config = dict(
    qk_norm=False,
    attn_scale=0.0884,
    beta1=0.95,
    beta2=0.99,
    dataset='wikipedia_en',
)
Each number is 128 + 24 x the weight over the matrix's rms, rounded and kept within 0 to 255. Layers, rows and columns count from 0. Numbers have three digits each.

# q: layer 7 attention query, 256x256, rms 0.0656, rows 70-104,197-231, columns 128-255
# k: layer 7 attention key, 128x256, rms 0.0644, rows 69-103, columns 128-255
q197:133072100100130173136147132156116140112159116092133106123157123115121149123182136077095128123129152131125122109161145185127166101132131127127138132141119067117125042148126158124110161082113125154145102138132107116140068133103055124188124109161115130129132139116140136100115112163153165086139121105143112098078103158137161109102120119123122142141100122165134134129154096113114106123076
k69:144092134129111149113155117139098064088166166138141137115126100105125113129135132125135147139127168140128104142112078156144102093114130150118153084142102129066100099129088132133096169103137154166128113131110105117104110086157114120150141096128207101160167104103121125163107120123093169079134185123136162155112124123114108096109137132150143127143124127093116151139113143115118145145078
q70:132107187149164082150154102144097104166108124124130155131128145108116144175135147099128074124153155121098122161149094143134106128113127168080124149120115166132146131137198108125163099155069186182126130138132154116126152097084111162121120155162149117115160111122091078148070147080134111077168108135167135118098121100162142099183101130080122144116137098127111147158168190124106087127141
q198:135121176124149121152140133162084123143143109150139112151113115093102115172126152076113069137162180169093127154186105121112128147115144170090119116093094153152169112107172137099132107126067186217128159111121166126109144108114116145117131169158134101132152104131100056134095159102158151094134138129185127111115147115167144117172063150094100137130149122159136139138168151105153089132142
k70:125123196116146102163099095111193149083164164123108126127123110184110136102136143153154116138109129157127123114079114118153094192140134124125151090104119150145121120092138128136122123126116141125102072127120188122133136093096141112130091148123100176112178124163115116147153153127120159135118106171106135145085119102104179126155076134194095114092078097135143107150131165125095163135172
q71:138110076152120137192164114120147179084126135147141091121137124105144112112114112159144084136155124148137078158118113125167160132114123133091174131096126092114145147083093111078156135124103121106148121148134106102150163129140102098131077134204136120103115116077103171139177150143194105142105159115127133177159157144166165151121127131101119202127109159171096111131113135190126159126143
q199:120102117145150156163176086121165140096129146128127105093125119126095125116112130144146112141129148132133090118116129114131137142103115141136146139124128096115133144115109119082161126121110093104188138112119096106147168169130098111150116115188165068100100080083105157121115127095166117131121133087124114143121153129113122146140105143109128181083122177189120114133100125182144131119093
k71:140092133157151122130104167103186110148158126116120119127151125127116117115167147140146139151111120128118122132122118153149155117170125110181139090121107094147132126123114169153145116132110187118158094118060083044123147136139111136128116103138195109118091093125088090085137118127136107133142170131167077139179158164104156092128118131116147130118139115117113141113140114155111125115113
q72:076164120131132136123112096141094115124126092122162100183139119142113117118169143123118092123157153109150184148139129084131144137081188159137143150122156131154122168177101143158128146128104175121125087130130120147127115099156130146176103124187103148089134180100104175087112117090135144157132117144150105149110081155138153142135148099087190146138115093167072134113109096127110136079119
q200:090149119138127120111135122125118100135135148124173140147111150115122106158160144138152104129121131105150186149126111081155121123109186101127126135113169137140114129150098142167120155155146142109110107129131134166107094116139128095165106156161094108110125175135126164129115145119167165153074104138157123117131097157106155167140156129116166159090146118152068137108111082095092118088082
k72:117111167144132155090176157108178075199103138166100189132118096113104101103179147143083126173128156114164133123137086126184169122105166141120147103080140091135096160108102183156083135151163210105150077144148152089120151132156096124201141098166110103185168144124122141123135130140161126165100178090149138107119123119156099185122135127129173103129122131107110128153150118109109156131178
q73:123091094095106119142146115086186166140151144129151163090098147098110147131119075087106096158113174143139151114124102138091177170138131178136110160132109108146115122146157195086116124143172100116134133111115111112108108123132108123140135132131097098075142134115084129097107137112107124145110117134161098161157135143156142133091126193127133133170105169151128120141133161148117142094131
q201:099111095118110112137161105107173169134117112106134131087088158115104147132097106120107120157117123127150126104109117139138139134139128164168106157146133095133135113166153160068111118159150083132164119118137116116134096131114106131116121132112117129069118146110111121113091121103103130139094153107164103160177183118141116145104135195090127134167139175151136133135175133171127131097134
k73:139141125122098125159156141139104130155086180125120120101089168085104127125110130109090139110126118135144109149125089210092128116171118044135121124119113191161145113135122143095124090151102124143077123140147111067088136151153130135114128086144108054137132170137095111112108136115088157113148121097120124128135106137098127126153103123132115155199109172185129152143102132134136171117117
q74:106144149148156091142128150144141132143129124124091096170115181114160113150150124092134107090175127107135115103139142108136131104134134105132075123144126084120124115118105114161081111151100109151124131127106056146113143135128056119162151127142142128086119162125142140118187116107144114143166150129092118105166166157178097126114143160091093072176132106114115161153086143129093130098166
q202:138141128136162104128135142146104126174131119126140104156127139100128105135197092105112092106154107090135139103107127129150114126129119103126102132158095102155126158105146111159095082180079134097084131114083080111114102155125106163155106163141123117112130183119114124124158101115132113140169109159101108091152171150179109123126137130099094061152157124137140169126073167144118113111141
k74:113151121129091100109144144159081057151148167148159133085142146091102100104084114129107137138149096151143101124135103106062144100162120102116085105097145148136228145137092142152110091179084140130100140125114118113136145152095090147163120128160088108124099148097137113142137125062116114106151144139168151119157166115131151142132161148126115084158126091078178120158112145144103132108152
q75:113102124133164169120078144137066101143139104160098146105200182112111079145139160125120129137110072120124095131123081159162129077137121123127149148103134124169104150177099149116127115083158149125177085116117142110106106169105115094128132108080100115151145137147110153069130132159160102109117109108107131140137085080138095138129137084098096182112148135122116093139117107099102127150201
q203:133085131131166127109075151139091088162139107204137128100173154103111090126145162111115137136106107131134081153139110170159151085102122147123136151131163135133102122132136160144141086108104103112180129126113140107094150166137099095126135135098090110157139155140108143065129118154131128147127130135124130126105120097148100144129145122112111132125098123138127136131129104114140120136149
k75:155128125134209126081077100092149116124146149200146132111157131108088075139148145132129128137149088150073119178158147146163146097129123138190141145111181176109090140129086130112128117130118133136144164130101173111118130102123107082146120163101119119139109126114132117158127111122128122169096080129139148107065115113162098160145126140113075132120125141113132140097129142091174091165108
q76:092137132123054136138126139143146141105201175126160094135124125126127103167113086121123125152140124149145175129145083170123167145135136166127106070109136167119168132096134117115133120064120086135143128092166143127112130161139115132132125084105112121102035116115139055089118136142119136170077121108134172138095084175122153098132120122156095095155111114107117127168131113113143081074144
q204:138125151155061161146135147134133128126158142135154125129121135111117110131105103131121129135127117139152209132169098139134168165151144128124111079093185147106169100109117124119124127094098120146151116082170128103092105134131082154137126108105127102077049114131162085114096122125146155158116090108142154130114084164123147094112090142120095110145109090123126090119127135121121097090130
k76:152139115130128177107134120124111142112150098123120155129125157104208133108190110133128122151129149134172152131125148127167134119185164142107138116128119149133108107096144124104159058100135114144135152137131161134126139131132139122135161114111125108128102151220171130112110131121137130101040113135171139124163110172101135099105122131077094135150097151163087112130136131142146112052133
q77:116149152101094118149208138125170124138123142177126135145140103103144116108162154123117170132112164128135075100113081102150103085159133170137148111131136190153141078114132161186057155072178127104133131140093093080137130125077163190127190151033130168085158197141109122182186116150094174105161125112103127059115116135117076205163114112138144099096201129109105126156136146128154111139096
q205:102152161120116124124168123098163111147092126170124148144130111131177100110168141101129149136138151142141098102141102124122101125146105183134130106127129171143125119118141171178084125103124098132103144129111125068121116135100146154139185166061111155078142164130119119120163125131151181073162145108096099089126139158128101190166115129104172088116172137155105123158148137133148094137110
k77:069146098119156124121181074130109123111149107116154155158129170153154127125105138132105188181090118127106106128132098100102121169151126153104115114153105173126145138146112127126195090142117109124137121103134163118134093123103139126160173116092126112077139128130131106192161114127145088108129129140066120138203141090122121219177146101091212121097118162124098113105106123177154125088078
q78:127150050170158161112140123120075085133123050129131091110100121085105159162108124132110170134137164148062090099126181116141117103163137142087150102084147104111107115154099151165158103133118150177129171111162114138108124158128110130134165160128108103136112106102123169118133139139133080125169080119156168100090104152061092092120127114124157071129122149094120116070141110128100164171123
q206:149163070167147162107121079129097110123137101164140115111119123072108119125120136131125147129109158102127142106108163117166114101159118154114156108093108113139089113138086144147144110133094124134098164083131122121132135171128106160144147140147116100115114091124111161111161158108092103154169133123152166124117107164078114110125124103148119079163129129067110154076120134107103154175098
k78:131133112159128143112096119140088102129143110201132090130135086145101144111140125138131070171151173100130146114127124116065119159085090164080147103126158147142087087152093123061159143088157114157134144048139113117168158097124168107159150130123111160143144128110090133107120151134108102106158103142150136132100120152106113145135123144155125120167122045118149074137128089128095133108095
q79:137141181077100082110074088133131175153122127130170106134137102147120090118160103146117097147138138114127114111116092080158133134091160145186139136137167202122108127069162158168092071158149117132176107144157131081139162114214125112159144112167146175120120141204138130130110103139079136132120116120077090132138121113106116153126125116110109113144088064137103144094177161134115135091100
q207:137132124101132116108078100141096172152128126133173098110137104147126089118127099105088126122144156126172119108147116133116159135071133120147145143156141140111106123106165133157097085151145112173144096154155149127115155108185127120136105113145135157126107087183113166140113144149115133115122142116086078134137146115134115164151097145100106091173101095112101099124183133140138142113144
k79:133097104087084126152085133116165111084133152153126091104089103106207095115139146117082124176192115152140112147095051166108126145094146159121107201160133144119153170135159114111107074162074135133162155162155122137129144082104119147116140123141129136135123164136146137173137122130135077155131111100101078106138162085122134166093099150103119135160168099097083108117140149138103147148143
q80:105142103134133132164099129153204130133170138092128091138115150128142117102167143109093110145127082132117120081130139144192123138188160110141127131118129125082121140151131113138162124133161178134129145129107095119123127076109111134143192096129137106134080137100191117114145090146144131131107087144102154121124128111129101114097146112153137168141140128083131119110134126085122135163165
q208:058098124136132139166096098127162163126093144128120082090118151123131091096157138067119128174141088125151114097118171154178115156152126162123161130122121128107104134157138115130172116130134180130128124153122096086102124127108113108100148145103121102130087123099160087146128117122140130120092122152140132089092152099130119138113166095150177158146133127076145123118121145101118135141149
k80:115137119119148106125101093131132109136091146150110181134128123126062105146125077132108165153133079103135147116139167128164096166099121097155083138086155074085153146141140126155187131139128124114135128112091122109116152116122107153168138104101168103140120080099135144133133130135094114114141076173143127116082093113164125123090124090148097096153148157117123111162115170181147120123102
q81:139106167104100094130172140119104152125163058103170167136116143130091097168120111164080179104112142112097077125107133146151173161113127134165086127094105129133087184156165184136168110147114136104124178126113119098131101154132132107148151113150118148130112153141113112147069094091134161165088092098118174139145060153139156132161149150107122164109121098113076112118116113143091117118177
q209:140107155098090103131136146125100126094106103120147173118147124136097091125157101162064189115124104129095095146130183113152173133111105154164114088081099124123128148148118175095183116156122122110110153127077101099130082129137114114141096124127151170132104140130082106122101107077125112161126093121109129143160119131145147127163146138110150148121137081131067146128114092102092113130157
k81:156139188124146127167152131103137127095177102122091114090134095129101134118168110104106194136161120152084135147124105085142105125107109118150130144090136100119120119130177149123135103130100139177133109119142120123128135124100116115114108136161135147156091154167133138124109121099182140103110119109148174124115099155120110135149130135117172124126139121087120163119151109094129132158122
q82:149188121142160150151157108126207093113152171144099111047108125129199127146137136148107111160111157137132166154082107108135117122114127088130109146119115151119117152099108123136135175157140105110135139179174128109135051094141104098131135108118163096168086087101129136175139096122118137132105066085143128122075167146121105164108099118121130097086182082122157155080095131115070154153134
q210:120159120133117132144175112125167081110139166154122106068061133097199123157148142166146126114079118112116155146093122136141141123111143110130114176113166127114083158068099106147128159149120117129122123170175134107133066111121109078132155163107151077170080116105108138191124107114114191124091085100151130140083139138135129156101095134110128095075184089114132115075097098137104164119100
k82:137139119129138139167168172110156118083166112156149125112129044132154133113084147129110105121117119091125111123141154081092130152133133157152119102097137114170139164124127096113153107163175108150098129121091137158104176149112083184161158090128160127110107109135132147103129146088125172133106081060110106149090183109115164123143164135123147113089158113169134167127113128175146090097125
q83:102111104132146065149123104157112136154112150152167180133109099139140154157152094107110124102138048153169128096085114127132135133140141089100117165099089108159107092139152141145150141149150081139117136101110161149122084107138180076107082185143116123140141177077113140142116110116114133084161131094141132075121135072095115152130131141098157138124169147153086135131137110094099106098115
q211:111102141104148086149111132173114121180134151141127154123110120102138146135160049107108131097131067145136136124094084103121132108145134121126116112107144114173108098105133104118114129127174121174141124100116138129135077127129165096146056159160098106179127159059142133104123139137101156083173125082153126122114143087104104129130125114095145124088115147139105115134111117082080100114124
k83:108114156137132073157175138157133072144117137146144100146112108149135173145196078140113151133135082126109117146130073149129120051112159092106102159125103117125141155131124153190152101170072092164127058105103156160154124127145133121095130114116028111115119156172122132086131136130125136134179132098133091126118167106102137118140121134135145158113097188112084154107099124110100113151095
q84:168123118198192105128112135042128120093079150150186115093117111133106149169136158105110139160106133107146162146085145126125152134133158196073078143098087109169092100177181099095135157141142101134140122115140135158111094171082142135088169079112102080140130105094113129077147106157125100132167076121079093117086172099154176148146138116104124090140118147141093103134078145104125141117125
q212:137048153153169111154137115074094156106091182180164133103140093109111119162162144093113142139126129146102140143127162124119182159118132176105096152117125141122090140140185096116159174145137086153188128094105158164092106163112135143114147075100112087140113128091104150093122158123142114150132140107105071130083172098124169145164098092101128098143137168105102134133113108120101100099126
k84:119121135137118105070173098089073123116091161186138145058113144151134126162065160138115109108124097158091130155137148098099158123130121162110131112098112102122094112122117153090141161139114138109123180145091115165118144168117122167103145123120109112157095170103147124117157117126142141142088118160139101119053119147166147153119081114098138107152084124130102168140134139165158150131085
q85:152131193107081171194111177077103121087126076120172074136136143086145107107133098134099158125117130134131097116116138108146065169164125129178159113104102086138196150165118076134117122174118090121152125132114022170101190142158112095116125122083140085053116113115102134103182162135115143110128146109163138173129200150089173171113126148146126108112117124153115097118127161126164114088149
q213:132105162138119172134103176098081153052160087128105086139129165068157087113113115115119142122131154138126100102108149132166076196170112142166140116116097128151162125160129081146113118128102142137162128137119069145111159142123150087136121148126141105081130101124096171108168130131121150139144130106132139136127150104092171158125106139150112142131096132149163101127136126126130132112086
k85:099110098094098113081097143125147139116130097088138144149118161079154144100136146128134119163130135139151093093130143073161096102165107149155086134111126089181138138143117126094142157145133134145127150115121125129126119153100126118122152145102071091102139126129069150134155101106108169124150167116133135110081143129125085138128117143099139126164139102154113108094127077120105095106146
q86:094116113130125168169152107213166088135147134141127153087119103118116138080121137125161094188189146173136111118142126146139118126089108111191134166149109157143155170136154190116163118102185143152202122103152117174089104118173117135176162102040153099179147121132122091128188154086158158097130116129124088105126171128107101122124102229121081100116149090079152139183097172097106090088198
q214:080132095119136175150108127160157106127134111117157175068097121117125143132114127130135093195182163145099106130115154140149114155102125125157172154138115149128138181159131171102154139127155131152217134154114106161095102100176115112146149107038146113151110111172122117134140137073156154098112093110136113103126168121099107119127098179126144120090137091087110150166175152078109097089144
k86:175102117105131117141123152108170143077111086120144119141148094149116131158139153129173217145182131137073114122090120167163119112117161159089164137105173109116136183139139121077110110149124109146134079149100138191109098174087101139130143128084123103110132183109155097062151153117118185127099085138129155171114112150100179102153118172170142130107180125111156095154113148186156128075113
q87:103113113120103193091122132148120096127095145176177102149162154164082123144150112113162073093125135132143084097161111163137155143097116157122125103129120138139142111153093118138146115090087125116118078143104126098128128159131120106131156127155118135133097128158149120136140172190118118054095167124140139117117146117175151120150086127137122150136141131174178141152119064139116097132097
q215:097129126113070165106117125138128104144068142183143095135179155142130142149160133081161103133107135125127135117154130142141164104112124182142144135130093140107145119160095095120143106113104134112151080146100107127123145136136111116162143127169108153133097125126099092120149179161133097110102179103108141103175143120173098144197107139167159132083125099128150105148105094148130065146120
k87:116140119089124182145128099121115138161120160205110118144124101147122166104162113123154128107119163143067047122152120128116147174122133138158118160126076170132131151172051130093145116118128137143124087140086127123100112107104135075089144157108137138140163096120109119133174134112104138142115160186099105123097108132129134149147137159168118169143158142122159125123133099142159164171160
q88:152104174137128167155134082143140143192079109120104127160126144120093143131115133115111125185109138121096108151097153152143159158139146121143188137099129123113116114146142139151156155132145078159179124136144144129103117078161115117131120177102111131123144087106047133141109136140128135129152156112128124115139132111083138163106143112149158116172140155130092139126051123127161108136139
q216:130146140119132164139138075129166136181103102118120119138134108133111161138105110124116115158101122114100117147116098132121145164119172134109166158098141116131083133140115143131129165202148113147153106154166124142090113111185081119137117149104120125109137089121097113138133107158124108090128144107150138108122095132103129149093146131154153090201162155112100113146049120126159117168137
k88:127108137128149175107139138132164104142171065118157097117093056104155085123085123127119135209180129121127147126146118107131128127125159137078125190134156128091091138147076128097164133168049186085143108189134104136092123171121120083103129121099092148133113138120125127103092144101127104111111140114118160134156158133093064139085124101151182123145153171130104116125086105126156122130134
q89:117114098164117069179147084200213142081105105156166113099129116123146129131060135148087182088126111135097128167138152166146068136054123162122101151154147124141165126174116116134123093091081122169148152113154153117125125201121138123121098110205087116148138099117080114128137103084095159114129152096148129147066134077143088118061125138151144124128084145160164104112184155154116123152157
q217:130114100146126094160152095169158162105077107137152098122132120126135100118081134157100150082128127137130109160139158162137078128057104138117132137127121135148137123151140146128133130141072153188129166148151134108109096146129143166112085099170099118128152134131083114118136102112128158097128147106151148134097143062138141149068121156138128109143044159174153105126126170178058115118167
k89:157145103165180156159144122117132193073103162144146097101166144135131123159118128137126130136164183121075119105137121075129141140161048160074118180123123133149171144161128125161099091112134144173117132105106120101169129127116122151135131156124118146130096129165118118129116137111168104206134138106135123153069136144138134125135143189171133145122129071162150126124178164178086132137111
q90:120130112122089133041115131177073133159087183147174073118106194131137175084105180168143100124140163101188111101108124139116139110085149057136142107141137075145111117175080125140137152149150122073094152170179116081118088131094066122108109143123155160155140173086121132130134135083149126085073091080125139131164160200185140133084163111146186143158127134127168151168059066134147143114119
q218:125111131136115132061104145147097151137128137140154086127110137124133143073108169167138121133138162129160118090121118132096131136095127089147145094137130097110126117168115128151136136113112094106099158162181102105110112107085086114126116116138171119145105138094120109161150131096174142112116111073124147116151146162153146139138121119117175132197114142126164142126096090115122147143139
k90:098154140090091093133185137148130092173130148181136115072141122149107179124118074139123103094119121124158129108119112073102066108081111125153135137134153103087110133164098150089145126154134102096116069205088099080101137091120113067093120112130142138153129170093130107143096115118112040136148137067156164162153192165145098174121150124139148151107124150150155103200131132111136088141125
q91:142128102093100126134092112079117085105132112145131153183137135111155077106201097137117154158172116140088116135146107166058095139139121106145084189147117142114150154125101165165147089140085094159133132123130160129145139099087128150124108120132183078109166131158142122122113139164161159101099122165121125074087124138099124151172109088122091181162173090139153155124115120131111121129144
q219:136113102126106118143107090088101157115131091136136170167132139108149109142148125098169143158148096118093123116153119129072086126156119145116117155146111116116122137146101156140133103151151111132130126151116181118140114124114128134128082112130160097109147135148120117107102127140149125133113079134110137102099098162114116147182100085108097168139179091104153135125124115135148083102131
k91:135163117093145092123094085090119161149148150110149098168164131111154148121159109138100130164144093144140120096132125152071111171144190110149093116114116079119106144155089171138093157149128084164131122118194146106125120113113099115148127170127124101140131126147118123126098152092137096138110089168099109152117123125085148091139126125103109130149119071190123139079089142071159146119101
q92:122099094129147088124144167120086173124078148129118155115076097133145140134136122150135117138109171119166107132164081123160142117082112096128154104099144192143133129098152175109107155114176099091131136109147106153151104127153176131082118149179099137160115074145125088151095129086081117084076119090120122159140078157134162124098141123176164128140088125148146138126094148115115137134088
q220:124068076104147095103134175105109178107070180106091117112096134128155152136120141106128117162127185089156077142146131109108143129115097096114149110102118177168127124093145175148141144113141126120151128123148115123140108147103165114071140160183124163169137109112098098144097104121072101159084108116164137118077145167119150093129133127170145089150104153130145151108085143152115142147088
k92:140100127119146154096169141099137156117086136086126132126121105121191137116116136117125127156143158135119163128116110116157141100087099130138116110122105181135139096105188187143169148143153108121120135141115119205113104089178142083067104125141149127152102116085148092151131107122150097169150176104125097136087140135131140118129133119141165167148110146130139153101127086118138128151126
q93:126144100128132152116088142141103151080182144107132104135107169126139144142108048154144130138156088124123173152098098134098148094149151082146128140141071109150160179221112097132168138150109132072115118101159099120151089058126151148142138108137098120137137169147209160133141119147165110142143111122176176171108100143121123100104112122162110107127116078087111180096116126107134120123109
q221:142166127113142132116098139162092165104181130104128145105117160127119115135128033126117113134167101180102171141138090135103123122149099089147125147158098119133098167187115117121161131145132116075076135076176085103120105066154146119133114099168076117114178136134178135117140142135174122131166108115150144147126139118108153063095121101120131107161097109109116190117123150081112133137104
k93:103114146141087103074077131121101131071109063164142142137147131181126090170149077132141130129131066142162130115107110143099153144174171064166151180146142091139074085160120083094123119130154123107115097141139093170114079148093130124132155121169151097123159146133105151112163121150139144156130149090182114125126099110144121086117133083125108148115134084184152154126080174098115132174131
q94:130152136117151143113101091124115122140145131129138096149187115145127114112137118169147127061035123130125129102112074141129087103148123164097090150136087128109189125105161120137150060073130147144115118060157170120151123143132114155133105127109098144096116139109146148106130152138170107159119117112077152110112141116137045160150126110132129125107133136161143110110147094117128141080100
q222:147132137089147122124113079112077138158164132134142094155195141114132107129153143163113099077040127162116100099117099148111089158143104181114115151109113157156182147095172118184151117095136155159081118103178149120133137127129121137088119154130114115117125125136141136141143131140152114172141117095106149101109143123131097144157103120094150130163124143118158121094125089111121142095094
k94:117104079128154128110061092139164114134114144131167092138121135150162098129176177144121199064064176114122103124107139116084101154149093150111122183106113146089139159164119102152102061096113113122130105148128115143149089122127108161111171120093146139154120136177158147115124121094100086135090083131141057080094133136147147180118133156113126110123122107102144161146147110150092159116121
q95:142088147137165090161147171123113157120191139099140128146103151121114098104099165089142113125129147170138125129140115133131159116130094138093156113144138130075153113149166134152105090140124115134176154072115098113132119121131123164084182155121122134120155138120144100162105107103090104085149180133093121146105124135180150131138078118088155133135148167180158140140081146137127049160112
q223:156125128128132069154152135120130190148133140138153170110126135130096088132093131100137113110107107127130128132128163112126141109115091126089154124124117120099148115136133107144103180140127097096115125116105114126154113099150159143079124134132111116121129121138128101149115114099119121116140143170098112137121112135161167141120126119104191118109118137176111132140118093130125100151109
k95:156115149124113140116130113139108149168088123093154125129114117115094153123069153162116104157116110154121151120111131156165109130117109088139130111151109141157159092129152106124107112141075122124093136086158135173105151126098143121146089094121105093108093138120136110180110147127158122128128123115124146121061096122148171114165135151122141147120134215135098129101133137166111145129110
q96:102144150075145114163122129138117133079126114165109117108111108134094164114139128122134148127116140122101103149120152161125101145109133161137093151152089180165159138111152164107176197106108063141141119147122159134149131098038145133131077106097174080095156102127184117163130151170133089129103181124132126120168169120125093091136125086187135161159146116078121167106118125134131109075091
q224:102162106104149137144134120141105152095128125162132105100143110143140156116140126177158138125074147098128112161121133153142101097104132162134106128147121177162121152139126123099154180117121104091139149154126148125147141103067114129115140089098168104111159081140155120154130125156117103141067140123122143123151158188116114130169161119154155143102139079158112159094132087116135127102103
k96:116152105119117137140148118132142130108152158178110130109096127132110106146120133112145100117122089132171119106142119167098135165110182131133105189124094124135128151147177164161127144122147084145127083164147145201123128130127144125111142119103216105115121118059134158155101140162099149154123143130135145130165133158095112125133132140145140104169164134106109129096123053115127128177100
q97:143162126114096140101147119140126108176150137143157155139139124155128154088071167158111148185149123117157069142132129102106103130100197116119124146130114088197152194126120113108167109123144071118090116087139123094071124122102110183176143163141122151185134133101082155158092111091113129098141120154162167135121118143129190132175125137135116149111213133102086101161162131118168163164082
q225:136150140133109137095134126127098123145106128137149122122133132162151147138093173115120125183142096092173104146110154119146105118103172112134140135146134093178158173127114120134134123153116099116082110117124109123100135141125099149144120149146140201157119120130076170159129089124138129115133129174166154117131177128134160114178130117148141140144154137130132104147159112122165158164102
k97:146130157115153138164121144140130186136128119163139118126143108171160140171134163119105140152129118119122093132112158098164136131140158111078133152125171111133076147101115089078144158135112139140103115088169135131075116141112158138136106125164145147165166116115079130115149155174112111138122128138113140098197135129126126205109150167133091134112138171131094143071136093150179130168148
q98:100107147117105070084139138071128153184125113152109157084127113114128164095151084142127131148141111118133108137118124152137113136142145118134116158109121068082172133067117153104091150061110143118132175132128150113117118130117105117149155100124163155142131097150101136110125141121156127100136164133139119099185173094134118128128106120109107166160089145097156109163115106101092113152173
q226:069115166129114085112151139075097162152123136121137137108106103104160173111122076106154115135146129135146122116133125125160112139129153091132104155131106082095145127098094120111085124064112143111131148113081126094128136154110111135169130108126121163135136091119131141111165138125139176129147145120142125097181157122131112138128119129141109168128143127124128144169108107114092113176157
k98:096105074103102104154116143117121164146179177095125096077166121129101142108118063110083098146153136138102142105112146130133110110124166138122134116148137111103162163105089127152144130088108119143124146111141182107132124120128115092089136136095173131123083127174109139044171115132129121150115099137170163098177132116136099108150140121131147120095139162188130152137116136114153137155114
q99:131083119134123114112094189131131140102177098144162121139112155140111115142169205111089152127121127135146140175121174132096070127133101133115118131106119103124117149110135134119158110129155113140200143147116138105147177126143160185156160121079171096154143122166145139112122125064158163135134163093110097139143131103124163143123125094075097154146137107105096121132093123125106130136139
q227:131122099114137125113113203120140132099184095119122105154121133118119134128121202106110152141136184173144131137123136164076105149125075143149122142107126117121136109101142130125153099127184126150170178112153124100127142126090143140161156100097155150167126111134161145148160106102113142133107173141121115157149134135116169133110113121091136138154112096100107133124110131124099165137105
k99:112114108141119085102137120141119149105117087116120154129093143158138106199087151150133107119120115123134206135124157129083128120087127134164130121138126071151135137136090118110130124151127095139142179104164139156110127134104129136111162134156132138128120132110100126121108130119150151169077117184115141124114116106163124103093106144123095137119140119076076108126148129081123133149133
q100:115127175168135116128138102137119134133118160153186115104096127123100079150134086111117162147152120129138128092115081104125161119122125154186140144130132157105145152170199154080124125121131124106116135089108201065167113124157094079138054149125108120126188157136046160104143122088153052182131133091079130085146172103159100107146097130125109148103099132149159118110187134139097117110140
q228:119162161166132122134108110137131110125122140140180161100115157106108095148127066112141131141135097121127164102121137102106095077151133157192129151130143136113139164190163164086118128132112105098128144104136186060171091144150102123132064151136130119142143161110072136103155124109154085157130124111104146118176141148156113110117145099114129162109105100158119130124163130147098085117138
k100:187135134142126159176118151179105116134149170165116137128105123152156117101116132160147126081106129142131094114145127096161105160119122098152120127092085102133125135146126144097112094125118146132147139104143105114161151133128151148156136094157149103129097161155048135102133109096148132170089081098168131130169121129095145044129110085160150121132157061137128158104121116184113131138139
q101:115132119150162110138143133145100121156195124159093153126121079079101152126124116118149112144094144138138109119154123131077135148140140087132138115146086100090152111116102141097189136108121144168170087134095107154061100109143140184127086082103129091085161150094121126123126138152109100169164187117143118158167162129119125147159088209121068124103197161129145105133092111125118127148126
q229:070121158138150151127148116119123152126166131139117149134122111081073136096124080122149158133097151152130124130113143112077105138123130104126130087125086101116147089129106139080155151114105139162195094115124126182075118112163114172124109096125133087134151103075135126129155131139096115149178169123142105140127157099109118132168114184102085124116182187136136095135076118122108119156128
k101:142099104181140106131112105147105160108165089103117097154095129107130114116107162113102138123136127154132057162118143112167096062123103122201159083121146121149126122119165122155099179074145119144162062169152178062160131137124119117142120128124139103159112104131151148111133123139096155163152099135143137167113081130114159126140107205141138124157125151083143132169072111168096142187116
q102:177139103182131132107100112145147181119176100132128167107165098148116115119146115122131136129109156093137109172113178091101092098125174115154142120091161175131142126113186133132136150133139129119105115150105118108155118156162097149115085092085116126138136136139134144131112151107099152169191059118145165189092135179150135109085170168118089090106189166131177104121133100145109140142148
q230:143132118173149121136117109117121185125157081141117167102118117123116123138154108103144135116133130141118120141147134082111120130124156128141131123111116166132138130111203132112116126153125132124115106127123135093153108138159162144112073090112089120076133147137145134098102136071099130125169114113120130168089118156171140095115175151128116105132149112148182116121107134137105124132131
k102:139159109170178108135149135119137075149104112136136078097188096133111137157100115122154150131123115150152141155143131057068119111153169117104125161134161144104172111088161037157111120139117171145138126128082100107150124141120140165120142100130162123102122167131119126180086092142144109120146121103088129072109094136114132091124098129102114121189124137147168120105168082090087159135143
q103:124120112152153141092142149118145113144105094147153138099140157069144036111070175130136144104118115134096121129150101156081105147140114121176097105050132125126133087172146142134123146096119147139167141105180127114135148171095141137102157148109177157132171123091082158105181143140164123124063122118133109156071157110137081141091158127096089101163153123134120120071155117089084139189136
q231:160127118121107158122122133116133133121127112134152125076112126065121055144100136118126117121131086125111151140148117161103120103129102121170133118084126145124131098131145163100128089108137126129150139128135101102125135167129157127127136142130124146111136099126084156108156148160140122089090119125122139135070168145158060140105191109092110120133130090130110117085165143081114090156113
k103:111139148110133155115130133173160058112140108150121134152115127116111119138163137145153157155155146114120177140113100118068124147115066149133116133071112089094146091134153117134109105158119156093138128119138162108137092166130105185160118127166125155126097129098125111131153115159128094093119100075116082154097120117185144162148128188130150125121094144147148121124136145124141115183133
q104:160117121142097092132105160157107103147112155115138092117113135158085054109111137134106163102125144133105126141136120121123119138138112098187105145150144166124112142096123102139122167159129200101112112134084099133165160142147136110187125078151172101137088138116150138113113114123133135079114086123166134131107118143184143173135129108156129088115055157127134090107174141124103139115135